python train.py --n_layer=9 --d_model=160 --n_head=2 --n_kv_head=2 --head_dim=64 --d_mlp=640 --vocab_size=1024 --activation="gelu" --norm="layernorm" --norm_place="pre" --norm_eps=1e-05 --positions="alibi" --qk_norm=false --attn_scale=0.125 --bias="all" --tie_embeddings=false --parallel_block=false --init="normal" --init_std_qkv=0.0167 --init_std_o=0.0 --init_std_up=0.0167 --init_std_down=0.0 --optimizer="soap_variant" --lr=0.0084 --beta1=0.95 --beta2=0.98 --weight_decay=0.069 --lr_head=0.0112 --grad_clip=0.5 --warmup_steps=200 --schedule="wsd" --decay_fraction=1.0 --decay_shape="linear" --final_lr_fraction=0.0 --batch_tokens=65536 --seq_len=2048 --doc_mask=true --train_tokens=126600000 --steps=1932 --dataset="wikipedia_en"
Each number is 50 + 15 x the weight over the matrix's rms, rounded and kept within 0 to 99. Layers, rows and columns count from 0.

# layer 5 attention query, 128x160, rms 0.126, rows 0-63, columns 0-39
42 41 45 48 33 46 52 79 49 62 61 57 23 66 42 67 44 44 79 45 32 65 61 30 45 45 70 64 48 39 70 37 53 46 50 42 30 58 44 47
43 35 42 35 79 32 64 57 37 70 45 53 56 77 43 57 69 49 69 41 52 51 49 47 48 37 44 37 51 33 71 67 48 53 62 63 21 56 54 51
55 12 50 50 52 40 56 56 43 51 72 50 44 58 21 79 46 53 56 57 40 79 52 65 61 22 33 63 65 52 41 51 44 61 36 51 48 78 61 51
43 49 61 45 31 66 35 38 50 73 20 65 61 42 76 36 53 46 69 77 57 47 46 51 53 84 53 32 38 39 39 53 64 32 31 37 73 72 35 48
36 57 42 68 28 27 35 38 55 53 44 33 54 51 56 39 47 24 54 29 57 57 70 38 64 48 56 36 38 80 59 24 55 43 33 40 47 41 73 34
58 40 53 35 58 33 54 35 62 38 47 45 63 70 35 49 46 51 50 61 58 09 62 19 45 43 61 55 32 67 61 58 48 58 46 48 72 69 51 40
40 41 18 56 51 55 55 69 40 51 58 68 38 51 50 80 31 53 56 38 25 30 34 40 70 28 68 59 64 47 53 51 35 41 36 64 46 30 35 40
47 41 67 63 66 32 28 63 56 46 61 47 27 42 61 53 75 45 32 49 49 47 48 61 25 33 38 35 47 48 51 71 50 42 55 60 61 61 69 46
71 25 50 50 26 36 35 39 66 43 49 57 59 60 73 56 68 31 51 65 39 37 56 59 57 54 59 45 74 50 33 52 49 45 39 59 50 71 38 76
61 21 33 43 60 41 54 39 73 64 34 47 64 45 53 49 35 66 60 67 59 55 54 58 30 76 61 44 30 38 47 39 53 44 19 24 64 45 37 62
43 72 50 29 53 77 37 57 57 45 54 35 58 42 39 50 30 72 69 65 50 59 70 45 55 79 46 64 65 35 49 44 72 55 51 49 47 39 45 53
53 57 30 55 51 75 49 44 46 41 55 38 63 42 45 40 55 70 49 43 42 59 44 43 36 60 51 52 45 52 53 55 39 44 41 17 63 55 23 52
66 36 34 51 47 37 72 41 49 46 41 40 52 57 62 24 41 52 60 58 39 56 47 42 53 72 49 25 50 50 40 40 61 57 66 46 53 67 37 49
20 24 57 59 38 35 41 46 44 47 21 52 56 36 52 56 46 42 67 62 50 69 47 64 50 38 44 38 54 32 62 73 41 52 64 41 57 65 48 61
62 32 38 30 47 72 41 58 14 69 45 62 69 52 42 63 57 45 56 51 68 38 58 46 45 58 40 61 36 41 57 61 48 34 38 48 38 38 71 52
57 44 60 27 59 51 71 84 60 45 53 70 42 42 32 54 39 65 57 33 60 88 37 66 57 37 54 45 46 51 56 50 34 41 65 48 41 36 46 54
59 57 36 46 62 83 64 66 58 40 53 46 50 36 53 66 49 42 32 58 57 57 43 41 48 49 59 53 50 42 59 33 52 56 55 35 70 55 29 49
65 59 44 63 40 25 20 31 40 46 58 70 39 56 40 40 64 68 47 59 30 54 28 37 60 54 34 39 59 46 49 49 56 52 48 62 48 51 36 35
48 50 72 41 44 53 48 65 75 48 35 61 54 53 39 68 46 58 62 83 49 80 54 34 53 45 45 59 41 46 60 29 40 61 62 54 46 55 72 69
59 34 41 38 46 49 34 44 68 59 40 47 65 52 48 71 37 28 51 55 43 70 62 51 52 41 37 72 57 33 44 55 56 75 49 56 44 57 57 53
62 67 52 36 48 60 62 43 63 58 64 27 53 42 54 72 69 40 55 56 36 56 58 58 42 46 30 61 50 35 36 47 32 69 38 29 52 63 45 69
38 42 73 59 59 67 54 49 60 43 31 61 41 30 50 48 55 54 60 67 36 49 44 51 39 61 50 41 56 56 66 54 68 53 49 53 40 38 75 40
60 60 43 45 51 43 42 31 56 28 47 55 64 37 49 57 57 44 49 29 75 81 56 52 46 26 61 52 68 60 50 69 37 63 75 37 66 63 61 57
70 55 44 37 36 25 39 46 73 38 48 53 55 47 55 57 77 50 55 58 72 27 58 48 51 57 55 63 43 42 52 42 58 24 37 66 37 24 41 38
33 59 41 41 66 60 55 62 13 43 49 41 37 62 48 65 54 67 64 49 51 64 58 41 37 31 44 67 65 63 36 33 54 57 45 29 26 51 33 53
53 47 49 40 57 66 69 42 31 59 49 39 31 47 40 44 34 47 41 45 49 55 35 37 44 44 56 54 77 29 69 55 57 47 37 62 37 75 54 52
46 53 51 51 30 47 33 48 79 40 41 49 57 63 65 53 41 34 06 42 37 83 45 53 45 33 29 57 28 55 28 70 46 50 36 35 32 57 61 31
50 62 30 39 65 41 71 20 77 66 84 38 44 56 40 41 66 12 31 78 45 27 79 67 34 47 19 51 48 47 62 53 40 64 55 67 45 58 44 32
41 62 38 44 71 67 43 47 69 48 27 25 49 43 49 41 53 67 46 39 76 64 21 51 27 69 39 45 34 60 46 44 53 52 54 53 57 63 51 53
51 75 55 56 50 37 65 58 81 45 54 34 52 53 52 47 58 53 47 38 46 74 65 27 60 39 46 47 51 61 72 30 52 49 41 52 41 43 32 26
36 51 48 47 67 64 63 33 45 30 60 18 31 42 55 53 36 76 70 31 34 30 60 57 76 69 70 63 30 46 30 33 30 42 55 36 39 62 51 55
30 60 64 78 70 36 21 66 51 52 31 46 69 76 65 83 58 43 59 49 46 38 62 47 38 51 66 56 27 50 57 47 75 38 36 56 62 41 40 53
68 70 33 55 46 43 31 59 77 43 34 67 60 57 66 46 54 46 42 63 58 43 34 57 45 29 41 32 48 66 65 43 56 40 29 54 42 44 49 62
62 46 33 70 33 45 54 42 41 28 44 71 45 52 44 52 79 48 45 45 44 62 58 49 51 50 61 54 19 50 38 57 44 55 76 43 61 46 45 41
49 72 45 49 44 47 37 46 62 43 35 80 51 72 37 66 50 42 50 69 52 42 44 46 84 50 46 51 49 27 57 57 53 36 55 61 48 49 23 39
62 61 31 46 50 40 52 27 64 43 50 48 44 43 54 31 32 40 55 51 30 65 68 42 57 54 26 56 58 58 62 70 48 40 78 55 32 48 49 48
65 51 54 55 36 51 44 37 42 41 43 54 61 54 49 67 36 27 69 41 57 55 33 63 55 34 65 22 51 51 49 49 46 38 53 57 32 61 57 43
50 34 28 38 55 38 77 51 50 43 49 60 40 40 40 74 66 43 45 72 64 28 43 38 55 49 41 71 50 29 76 46 34 42 45 33 49 56 57 42
59 52 67 37 51 46 33 29 28 82 65 63 87 52 76 66 43 40 51 37 61 68 27 39 62 57 46 60 62 63 31 54 18 64 46 26 58 51 53 43
75 23 46 46 56 40 51 50 37 11 60 45 54 44 44 40 61 38 42 42 54 56 49 32 53 34 39 25 49 52 69 37 44 47 32 42 66 50 50 45
74 41 36 45 39 52 33 44 46 51 53 80 61 57 42 28 49 40 48 72 66 44 58 70 72 42 46 36 50 51 29 57 63 43 14 38 63 56 47 37
52 62 74 65 52 40 47 70 58 27 33 66 62 66 38 65 41 43 60 61 47 46 64 60 61 53 74 51 60 55 73 56 61 68 72 33 41 30 67 51
62 48 36 66 46 46 64 48 55 62 34 54 60 67 40 60 44 55 58 62 40 40 65 57 37 31 55 71 37 60 51 29 51 52 48 66 38 47 73 26
51 42 61 46 60 23 59 43 58 53 19 47 26 70 32 71 38 48 57 29 52 56 33 41 38 52 30 53 40 48 37 65 53 41 52 52 51 71 58 57
67 64 27 64 56 66 25 47 37 55 36 44 24 51 57 60 45 69 45 67 60 38 46 93 44 51 40 51 63 39 53 60 66 43 24 33 50 42 47 44
54 59 48 37 73 46 51 51 70 49 72 69 46 60 35 32 75 62 66 59 47 58 43 72 54 71 48 48 43 48 68 58 57 48 58 70 52 37 48 58
52 71 40 48 59 56 42 57 66 46 53 29 36 69 46 50 49 56 49 56 37 58 34 71 55 58 61 40 55 51 37 44 53 55 40 68 38 59 57 74
31 38 55 70 46 52 44 30 37 33 43 05 37 41 65 45 38 43 64 61 64 34 45 46 31 30 61 57 62 81 35 61 44 44 51 69 34 51 53 37
41 51 60 12 48 48 38 46 19 57 47 39 62 59 51 38 59 47 44 48 43 36 54 58 54 66 49 35 53 54 48 55 51 44 53 64 41 65 48 24
49 46 61 52 35 32 51 62 53 62 66 40 44 54 62 41 47 47 34 13 60 71 55 76 68 44 63 49 38 54 56 54 59 47 47 52 60 53 36 46
21 42 40 34 59 63 42 44 54 44 40 55 54 53 51 37 51 63 44 48 57 64 38 55 64 68 35 62 42 67 73 38 63 53 51 32 50 50 35 64
46 32 52 36 39 41 55 59 29 29 58 19 40 58 52 67 41 70 31 61 45 52 54 77 73 63 38 71 34 61 46 68 31 52 70 40 63 52 53 42
46 49 40 66 61 66 37 19 38 62 48 59 50 63 42 57 44 74 54 57 44 43 48 55 59 32 59 50 39 73 50 42 60 57 79 26 38 73 46 70
57 68 40 35 58 23 48 61 48 49 63 41 51 41 59 50 40 45 43 64 52 53 64 36 70 66 51 50 41 39 50 61 60 63 71 47 61 51 51 67
69 58 48 69 37 59 60 20 50 42 68 50 69 60 43 42 57 49 42 38 51 46 27 48 52 44 36 45 60 80 58 78 57 67 38 38 76 48 71 43
52 61 46 58 51 77 33 47 73 43 28 74 49 46 40 27 66 56 38 73 52 39 54 63 62 52 49 52 45 51 69 33 50 43 49 28 57 49 50 54
28 51 42 55 60 46 57 57 34 31 49 51 24 41 45 43 79 43 53 56 50 61 35 48 39 58 51 72 39 61 57 51 61 45 54 60 39 71 58 60
57 44 89 50 40 34 67 58 73 36 39 00 43 36 48 41 28 62 55 37 42 44 48 52 35 59 71 33 52 58 53 44 38 57 52 57 56 43 74 42
50 54 38 42 68 45 33 55 60 40 55 40 49 51 64 47 27 37 64 64 55 32 38 20 50 61 58 56 62 32 47 43 68 53 50 36 61 56 59 49
58 51 63 44 61 74 33 50 50 43 27 44 44 40 22 46 68 22 41 44 50 60 43 51 39 67 58 43 60 48 52 66 58 74 45 37 55 48 32 71
65 66 63 46 74 53 46 57 43 27 53 31 59 41 72 50 47 52 46 49 30 80 32 40 53 41 60 52 55 54 57 66 61 55 49 71 57 45 47 37
68 71 44 40 54 40 63 52 42 59 33 50 41 58 61 35 48 66 41 74 71 52 51 39 51 27 61 48 42 41 23 54 36 46 53 44 33 32 56 52
66 39 55 50 44 49 49 65 52 58 68 42 27 34 39 47 64 39 60 54 51 51 46 45 49 60 30 45 35 66 45 65 49 55 52 45 45 37 45 71
38 60 39 66 45 46 49 57 56 50 62 54 56 84 42 49 39 47 60 56 53 31 64 39 32 60 46 54 75 47 43 62 54 32 33 42 87 75 73 39
# layer 5 attention key, 128x160, rms 0.131, rows 0-63, columns 0-39
43 46 60 46 36 32 52 63 43 59 46 46 40 48 73 62 14 48 40 47 40 49 47 45 42 58 60 64 38 63 31 37 36 29 60 65 41 40 36 49
39 57 51 52 47 32 42 78 63 50 45 24 58 61 37 46 49 26 63 39 42 43 79 77 36 67 58 44 56 47 63 51 49 44 56 55 41 46 64 18
58 50 48 48 70 40 47 44 51 18 59 48 41 59 49 47 57 54 52 54 37 76 34 76 35 56 49 56 51 56 45 39 31 54 58 24 52 41 65 47
67 33 61 60 37 67 48 53 48 52 51 67 58 57 63 32 71 40 56 52 82 52 34 43 70 77 66 20 49 37 42 44 75 62 39 28 50 51 45 63
68 72 51 69 57 34 43 58 62 64 27 54 63 57 55 40 43 38 30 30 60 52 30 27 40 45 39 34 66 61 63 20 64 41 46 58 51 67 72 47
57 58 32 49 52 48 64 51 68 52 40 48 41 65 57 55 37 60 64 52 55 39 61 41 37 48 58 51 36 35 62 69 44 66 61 55 57 51 64 55
58 51 64 49 48 61 54 56 35 37 48 58 45 56 47 69 34 71 53 48 38 47 35 40 65 48 50 39 37 52 58 33 48 37 51 40 45 66 39 61
17 50 64 65 48 38 32 29 60 36 53 29 45 50 65 40 26 35 43 58 58 47 58 47 33 53 51 45 56 64 45 43 43 64 53 65 34 60 44 29
54 59 53 43 61 40 45 48 42 60 50 66 80 31 60 44 57 42 54 36 80 49 44 74 46 58 58 37 39 58 54 60 54 46 37 45 68 62 19 54
60 62 58 52 40 51 68 58 62 40 42 41 43 53 48 56 50 46 74 62 42 37 48 55 56 55 63 53 50 60 70 30 42 52 54 75 54 72 56 65
59 48 03 43 71 73 46 60 51 73 42 42 32 69 44 50 56 49 57 49 60 48 58 54 37 53 41 52 51 34 59 42 28 72 39 52 48 33 37 66
57 79 59 45 38 61 41 74 66 50 46 34 69 67 59 51 18 68 49 60 62 51 26 44 45 50 68 43 48 30 28 63 34 35 52 25 38 61 60 67
37 35 50 49 71 62 63 50 44 63 47 54 45 68 56 30 70 54 56 58 63 44 46 38 48 40 71 55 42 40 51 62 57 37 44 48 27 61 55 51
40 32 68 62 55 48 40 70 44 58 66 45 65 30 72 46 63 60 35 40 57 37 40 53 47 62 44 50 57 35 65 61 60 55 48 47 73 73 50 71
65 54 46 65 52 51 37 61 62 41 43 44 57 75 39 50 73 59 57 63 39 41 54 49 55 32 46 69 64 28 44 39 26 30 28 31 57 51 62 46
60 57 33 39 68 53 49 57 50 38 52 44 28 44 23 58 53 65 53 58 36 74 36 50 54 49 32 44 34 35 57 37 38 46 42 46 38 54 42 52
42 64 53 45 39 64 56 62 58 35 28 57 55 77 47 51 52 58 58 29 45 40 37 61 41 24 59 49 54 70 46 53 64 65 54 51 50 73 48 52
55 38 59 53 55 52 37 69 62 40 45 56 59 25 55 37 42 42 55 39 54 55 52 69 57 57 59 38 59 43 44 78 37 35 53 36 57 39 36 55
39 51 37 54 52 38 49 57 54 13 43 55 67 62 58 69 57 58 40 34 38 56 39 24 53 52 43 67 60 44 69 41 60 76 62 46 28 50 62 57
58 43 35 45 47 55 59 26 63 81 41 59 48 39 50 51 64 57 44 64 44 45 47 45 72 65 40 69 38 43 46 65 53 53 40 32 32 44 56 53
56 46 31 37 44 68 37 61 70 41 62 47 42 46 52 29 60 66 52 49 64 34 43 46 68 63 38 29 44 58 49 57 45 45 50 63 56 42 34 44
66 51 49 51 61 46 44 45 56 49 47 68 60 48 53 51 41 43 66 27 66 47 55 27 56 42 44 29 55 47 74 43 61 63 56 43 60 55 72 55
54 49 50 47 61 48 46 26 57 52 66 35 45 50 38 62 28 26 41 36 46 49 64 53 45 24 50 34 51 46 41 67 34 34 44 50 62 61 53 13
52 73 55 66 54 56 47 42 66 46 65 83 51 48 47 36 38 65 50 64 37 18 65 51 27 68 70 44 57 38 34 39 56 31 66 52 61 38 36 41
28 60 33 44 58 60 46 78 56 57 42 31 51 50 40 44 48 50 45 61 16 77 47 42 71 36 37 61 46 56 56 40 23 56 48 53 44 60 47 62
29 53 51 54 45 61 67 46 51 64 53 62 45 22 72 60 57 37 51 49 60 84 55 59 43 55 33 47 39 71 47 47 35 53 59 48 60 55 63 46
50 53 65 65 62 45 61 60 54 46 69 58 37 54 61 37 61 48 40 21 61 55 35 33 55 37 49 49 63 71 63 49 71 67 45 67 53 58 48 57
39 75 45 50 50 47 38 39 38 26 60 42 30 35 41 48 62 33 42 64 56 20 42 84 49 51 39 45 69 75 58 63 54 52 57 59 42 48 68 35
32 76 41 70 51 50 63 40 40 42 46 30 41 38 63 61 88 39 38 47 42 48 34 49 29 59 40 40 51 50 34 60 56 62 34 50 58 70 46 56
72 66 36 73 33 39 54 46 44 45 49 65 42 52 53 57 50 36 45 44 54 43 54 61 43 41 46 31 76 66 62 21 53 53 40 58 56 82 42 25
49 45 50 46 70 55 64 56 55 39 43 45 55 62 26 66 52 61 57 40 38 61 61 60 54 54 46 41 68 51 61 40 38 71 39 46 57 64 36 25
37 70 59 65 56 36 52 59 67 60 58 64 72 86 58 54 74 51 61 57 40 34 72 37 50 73 57 44 31 54 58 34 82 51 36 43 51 44 39 54
83 16 48 35 50 68 42 29 25 18 38 47 66 44 50 49 58 38 51 48 54 37 41 42 58 46 65 32 42 58 59 30 51 35 60 36 75 49 50 58
55 58 51 46 61 54 55 44 52 18 42 58 65 52 36 48 74 36 30 35 43 58 56 65 62 43 59 52 44 34 52 41 44 68 66 60 47 55 28 57
51 71 39 47 29 47 30 46 37 48 54 77 49 58 57 72 77 65 35 49 52 37 62 53 66 43 39 43 39 35 42 47 47 40 45 57 58 59 51 25
62 47 31 62 25 50 49 25 57 64 36 30 62 27 30 21 55 60 33 37 66 58 47 39 42 38 43 28 41 44 65 58 77 53 55 42 40 55 29 37
56 55 69 52 26 22 45 46 32 60 49 20 36 49 36 54 47 35 60 66 63 39 57 44 61 52 46 48 43 51 63 46 32 60 49 46 56 61 56 59
62 66 44 59 51 40 54 54 65 26 45 65 44 53 38 65 39 46 47 60 83 52 42 28 56 43 42 71 53 31 60 47 40 43 32 51 42 30 39 44
54 52 47 43 40 53 48 63 64 47 51 44 48 39 51 37 71 42 48 47 61 57 55 71 66 62 38 70 64 44 37 54 38 35 44 56 42 40 40 70
67 52 58 58 45 48 50 71 38 21 44 41 56 49 53 28 53 66 34 46 73 63 54 43 44 36 44 49 51 46 60 63 47 51 38 48 55 42 57 44
62 28 60 38 43 48 46 58 68 70 56 67 37 52 40 45 73 34 48 77 52 57 41 45 68 57 45 43 56 57 49 50 72 42 49 73 47 50 25 56
41 35 63 35 36 35 43 53 54 49 53 61 48 64 44 63 57 64 50 40 48 62 54 85 42 35 67 55 30 39 61 32 57 61 73 55 38 55 53 49
54 35 49 65 36 49 63 26 48 75 50 49 74 67 61 58 39 38 57 50 57 50 45 49 45 47 60 56 66 48 42 31 40 49 63 41 48 36 62 38
39 35 54 77 55 42 65 48 64 56 57 52 45 38 48 54 49 48 53 38 58 59 65 43 61 75 42 38 72 45 45 58 33 61 82 46 55 19 53 55
42 54 42 53 54 39 32 54 58 43 37 64 34 49 69 50 59 50 54 69 42 55 58 69 60 35 39 62 62 39 50 43 44 77 45 59 21 36 50 49
57 45 67 45 58 44 51 50 50 48 52 34 48 48 63 40 68 62 40 69 59 55 53 43 52 37 70 48 41 40 61 55 58 66 45 37 60 42 57 54
40 50 38 50 65 41 40 51 69 58 50 51 34 39 45 43 67 42 52 52 14 46 35 52 30 68 46 60 44 52 19 27 48 55 52 42 49 63 36 60
26 43 42 48 42 56 59 38 25 36 45 32 54 60 48 49 15 39 53 57 42 54 62 60 38 37 62 51 65 57 44 63 23 59 39 42 60 56 34 31
65 65 55 50 32 56 70 33 40 40 46 75 50 35 59 46 49 36 33 45 44 43 60 16 45 48 42 32 60 39 59 47 37 44 33 36 36 36 21 35
50 52 60 46 58 37 38 63 60 34 38 61 48 60 43 33 42 48 52 41 38 71 25 58 42 49 54 56 61 69 11 57 49 59 37 71 55 30 75 61
56 51 59 57 30 58 52 51 49 51 50 53 48 43 35 69 54 53 77 26 41 43 45 64 41 49 55 67 35 60 64 43 42 57 45 55 55 66 56 62
29 51 52 53 53 23 46 74 27 54 38 53 40 67 69 48 56 57 54 45 45 55 55 53 46 51 60 56 60 47 39 54 35 47 44 37 33 40 43 25
31 52 60 58 53 47 44 59 48 43 44 53 46 72 33 52 33 84 36 58 73 63 76 75 32 57 49 62 44 69 48 36 72 50 57 69 40 29 46 60
39 71 51 27 43 31 43 56 55 69 44 46 57 43 41 68 52 37 38 56 37 40 46 64 51 61 60 81 45 35 57 42 75 69 54 37 25 39 51 47
37 55 53 46 43 54 43 37 37 71 46 56 47 42 52 55 52 30 49 68 49 62 61 73 54 49 50 36 63 60 53 62 52 39 34 56 77 52 53 48
53 80 53 48 41 63 36 66 25 34 60 53 40 77 53 42 73 46 58 44 66 52 25 50 44 34 52 47 51 46 48 57 80 45 49 48 44 38 43 52
35 60 44 50 52 47 37 44 57 26 33 62 40 33 25 64 79 47 40 44 46 68 41 61 47 41 40 64 47 66 55 34 39 45 43 33 36 47 52 31
53 35 45 69 52 47 41 61 38 63 25 25 56 46 50 70 34 34 32 20 63 48 60 60 68 56 53 42 50 55 65 49 42 78 67 51 56 58 54 23
25 42 65 59 58 52 56 56 59 56 56 45 64 44 55 60 32 59 49 57 50 37 52 56 45 44 62 47 40 74 53 67 61 38 49 62 56 42 50 42
52 44 69 13 61 44 40 79 40 60 50 57 45 45 43 38 56 47 28 47 49 45 55 66 48 76 37 40 27 51 42 71 50 38 44 58 70 32 32 41
55 47 30 62 48 45 54 47 44 24 50 52 56 41 36 45 47 48 42 45 49 59 54 43 61 72 22 63 46 45 52 41 59 45 49 45 57 67 33 55
58 52 35 32 65 49 39 41 51 58 57 50 60 59 60 51 76 57 37 60 41 45 32 33 46 59 49 75 65 42 46 65 21 38 62 39 55 62 40 74
58 27 53 36 51 35 29 36 51 55 77 69 61 34 57 40 37 54 39 68 57 47 46 59 46 44 64 57 56 39 58 64 53 41 50 42 69 53 56 42
39 60 70 60 65 44 49 53 60 46 51 39 39 53 78 46 45 53 59 34 51 52 24 51 34 58 36 17 37 64 45 40 54 31 45 26 49 72 54 48
# layer 5 attention value, 128x160, rms 0.142, rows 0-22, columns 0-39
63 39 58 37 45 35 65 29 67 37 29 72 85 64 41 31 50 49 63 27 43 40 51 39 47 60 51 35 35 65 25 48 17 56 37 51 54 64 35 64
81 37 64 80 32 49 34 75 76 56 49 59 29 20 36 59 36 57 64 38 21 42 57 37 53 58 58 49 36 21 44 48 27 67 56 73 48 65 86 55
10 52 39 57 40 48 52 56 65 54 30 32 82 52 78 59 63 42 44 43 36 64 45 51 54 65 57 53 63 57 28 22 35 42 62 32 77 41 34 42
53 34 79 40 39 42 68 36 53 43 44 54 36 28 32 54 71 53 66 29 74 15 55 41 12 82 59 40 30 54 43 48 62 30 42 85 47 26 61 29
34 27 45 08 17 41 47 44 39 46 59 50 32 72 56 50 56 59 75 18 48 57 23 72 58 27 38 72 50 29 29 34 32 80 44 44 72 46 50 78
84 65 86 43 54 26 53 44 21 50 44 56 53 45 59 44 64 20 79 38 33 75 43 56 39 49 00 06 58 38 52 67 66 29 14 31 27 38 56 28
28 13 48 26 40 55 53 43 54 53 55 72 22 21 20 60 60 26 49 45 22 83 34 64 29 45 66 62 69 70 55 69 67 55 52 53 36 70 60 65
64 41 90 44 64 52 53 52 41 34 56 38 65 27 45 71 63 69 37 37 52 33 54 22 62 43 38 59 47 52 78 29 38 37 57 09 23 50 49 70
51 59 26 41 58 23 40 39 49 59 74 63 37 38 57 36 51 42 76 63 55 81 54 64 57 62 75 42 69 23 55 38 57 63 51 56 41 85 90 55
54 63 39 87 45 50 56 77 41 39 24 50 65 64 73 93 18 30 64 44 51 41 33 44 54 78 65 49 35 44 44 50 40 58 57 49 51 57 18 64
82 82 62 67 45 42 32 68 37 56 39 41 46 48 67 45 39 66 56 46 49 40 36 76 18 54 69 45 37 65 13 31 60 61 45 64 77 65 59 41
56 31 41 62 35 55 75 79 53 45 57 46 50 28 65 64 22 63 29 47 19 54 84 71 45 62 60 41 26 29 37 36 29 51 38 79 60 68 70 63
51 35 65 59 71 52 45 48 28 35 57 45 29 67 41 34 75 24 52 56 23 74 54 75 60 59 21 60 33 45 64 65 43 74 59 32 73 45 29 57
51 35 28 17 45 88 39 24 54 70 41 39 31 80 51 60 59 32 54 78 47 53 44 60 71 30 62 57 58 40 64 32 57 20 82 28 51 55 33 53
47 35 02 49 42 55 51 40 28 15 76 62 53 84 58 34 67 10 47 56 37 40 85 48 77 60 19 45 63 17 76 52 68 46 38 27 50 80 22 41
62 80 60 58 32 25 76 42 30 43 24 52 76 64 46 57 53 59 87 43 25 26 55 79 75 60 65 48 43 44 70 18 77 46 60 46 44 71 53 18
78 74 59 63 64 40 57 41 50 53 57 40 74 71 56 66 44 74 62 41 28 49 54 59 39 51 66 53 58 78 38 31 64 40 10 42 60 35 48 12
54 74 61 87 41 42 45 63 71 58 29 16 59 55 39 38 47 41 34 44 29 34 34 65 40 50 66 48 65 93 06 53 24 87 58 08 81 55 57 28
44 51 49 33 77 73 94 21 10 41 36 55 65 36 41 62 59 52 49 45 37 51 35 48 78 47 48 88 60 66 50 52 70 57 24 23 45 61 32 54
64 64 85 46 52 46 51 38 27 85 49 41 59 60 58 99 79 54 18 61 24 53 35 44 59 52 67 29 21 56 80 63 42 59 77 52 36 45 49 73
43 60 47 41 85 65 20 52 61 64 27 39 87 56 39 74 61 57 25 43 42 63 47 55 42 65 47 46 61 59 43 22 61 43 76 46 54 38 56 81
24 27 63 37 34 25 76 88 80 23 72 74 22 45 32 54 41 53 66 57 61 39 56 33 50 33 61 73 63 39 46 33 54 67 75 62 55 81 61 78
58 56 22 29 37 61 55 51 59 56 24 30 76 52 49 76 40 35 45 51 73 31 33 41 74 66 68 62 61 52 33 36 30 69 53 48 54 22 55 52
# layer 5 attention output (transposed), 128x160, rms 0.123, rows 0-21, columns 0-39
76 63 57 42 65 59 30 87 63 64 54 36 18 61 66 74 29 63 55 68 63 56 55 48 58 55 49 63 44 37 36 34 67 45 61 55 34 28 55 43
58 59 34 61 65 54 42 31 60 34 39 39 60 54 45 72 72 15 30 81 75 41 66 26 21 59 34 40 56 65 34 71 65 37 16 65 49 43 53 50
95 32 54 45 40 32 52 39 34 49 24 73 51 51 19 30 55 50 72 42 45 37 49 78 49 24 60 52 56 35 55 65 31 52 42 80 19 47 84 60
83 57 45 52 67 66 38 57 38 69 49 33 53 63 53 13 34 45 66 63 46 69 28 73 50 38 28 68 59 33 16 68 36 64 54 46 49 84 44 48
65 55 38 79 61 54 64 45 65 18 36 45 58 37 29 36 48 58 13 35 64 52 44 36 35 33 46 67 44 90 61 61 46 35 99 62 31 39 60 32
27 51 37 50 47 68 61 91 89 30 63 63 53 69 47 80 21 43 52 78 19 35 67 63 71 40 51 75 48 57 55 27 65 95 60 46 54 45 21 62
60 65 47 48 46 56 54 33 48 32 39 60 61 96 52 34 46 31 49 70 75 55 54 01 52 34 44 49 40 29 69 36 39 28 65 26 56 27 46 48
34 52 49 27 52 60 24 57 55 75 32 90 65 81 63 47 62 40 65 64 63 48 55 44 45 90 64 36 42 10 37 51 63 66 46 69 48 62 50 46
50 68 61 57 53 62 59 67 62 24 63 40 82 67 30 65 59 54 43 64 39 55 53 55 51 22 48 54 57 93 32 58 13 35 26 22 47 49 47 60
33 83 59 41 65 36 22 62 50 53 73 56 22 29 35 46 63 74 51 50 46 53 53 33 64 33 47 42 72 36 35 33 74 38 78 57 29 51 73 60
51 37 66 18 56 74 44 64 54 47 64 48 51 54 28 59 60 68 47 53 29 55 56 56 57 59 48 63 55 28 42 57 18 46 45 25 32 61 38 74
50 58 66 47 75 49 49 41 59 48 51 61 47 57 54 37 64 39 30 73 52 44 44 52 45 45 06 43 62 65 56 44 81 43 25 47 45 15 27 57
38 38 24 69 41 38 44 43 50 78 49 55 52 43 64 61 38 53 48 46 60 40 46 42 53 36 28 34 44 32 77 29 69 67 43 58 42 75 68 30
42 49 54 72 52 32 45 35 53 13 46 28 46 39 58 22 26 39 54 24 49 53 36 54 49 50 68 38 64 47 55 49 48 72 67 71 55 53 50 40
37 52 43 73 78 53 51 23 66 41 65 43 38 40 44 01 42 71 82 53 54 41 49 51 31 60 73 42 50 46 49 21 44 60 66 59 81 63 55 68
30 58 60 53 50 66 29 61 61 50 82 22 32 34 62 47 50 43 52 52 58 66 48 30 56 47 57 53 45 40 14 51 41 52 47 69 39 88 35 75
26 41 40 38 65 48 22 76 72 53 72 48 54 41 65 48 58 34 64 50 48 39 63 53 49 42 54 63 48 28 27 65 39 67 80 61 53 59 49 51
63 20 44 30 56 52 51 53 61 35 32 58 49 42 39 95 52 77 44 32 51 81 42 60 44 36 54 54 44 12 80 63 66 45 48 65 44 42 39 68
58 64 27 40 26 23 35 59 58 80 36 40 83 61 69 58 47 75 40 51 57 48 27 40 14 60 41 60 41 47 49 41 63 42 64 54 48 30 80 55
24 50 22 48 62 73 60 36 60 62 59 57 55 28 59 21 54 28 50 51 55 49 35 36 41 45 47 51 91 58 57 50 92 23 11 35 35 72 17 55
67 16 53 45 29 31 63 41 56 57 60 68 68 65 53 39 33 34 29 58 52 31 66 34 79 00 29 37 67 49 36 69 18 47 16 57 64 77 41 28
51 66 37 83 19 57 40 32 41 42 40 54 55 51 37 53 73 14 20 16 40 62 46 51 46 81 40 28 29 46 65 46 49 36 49 63 50 54 48 41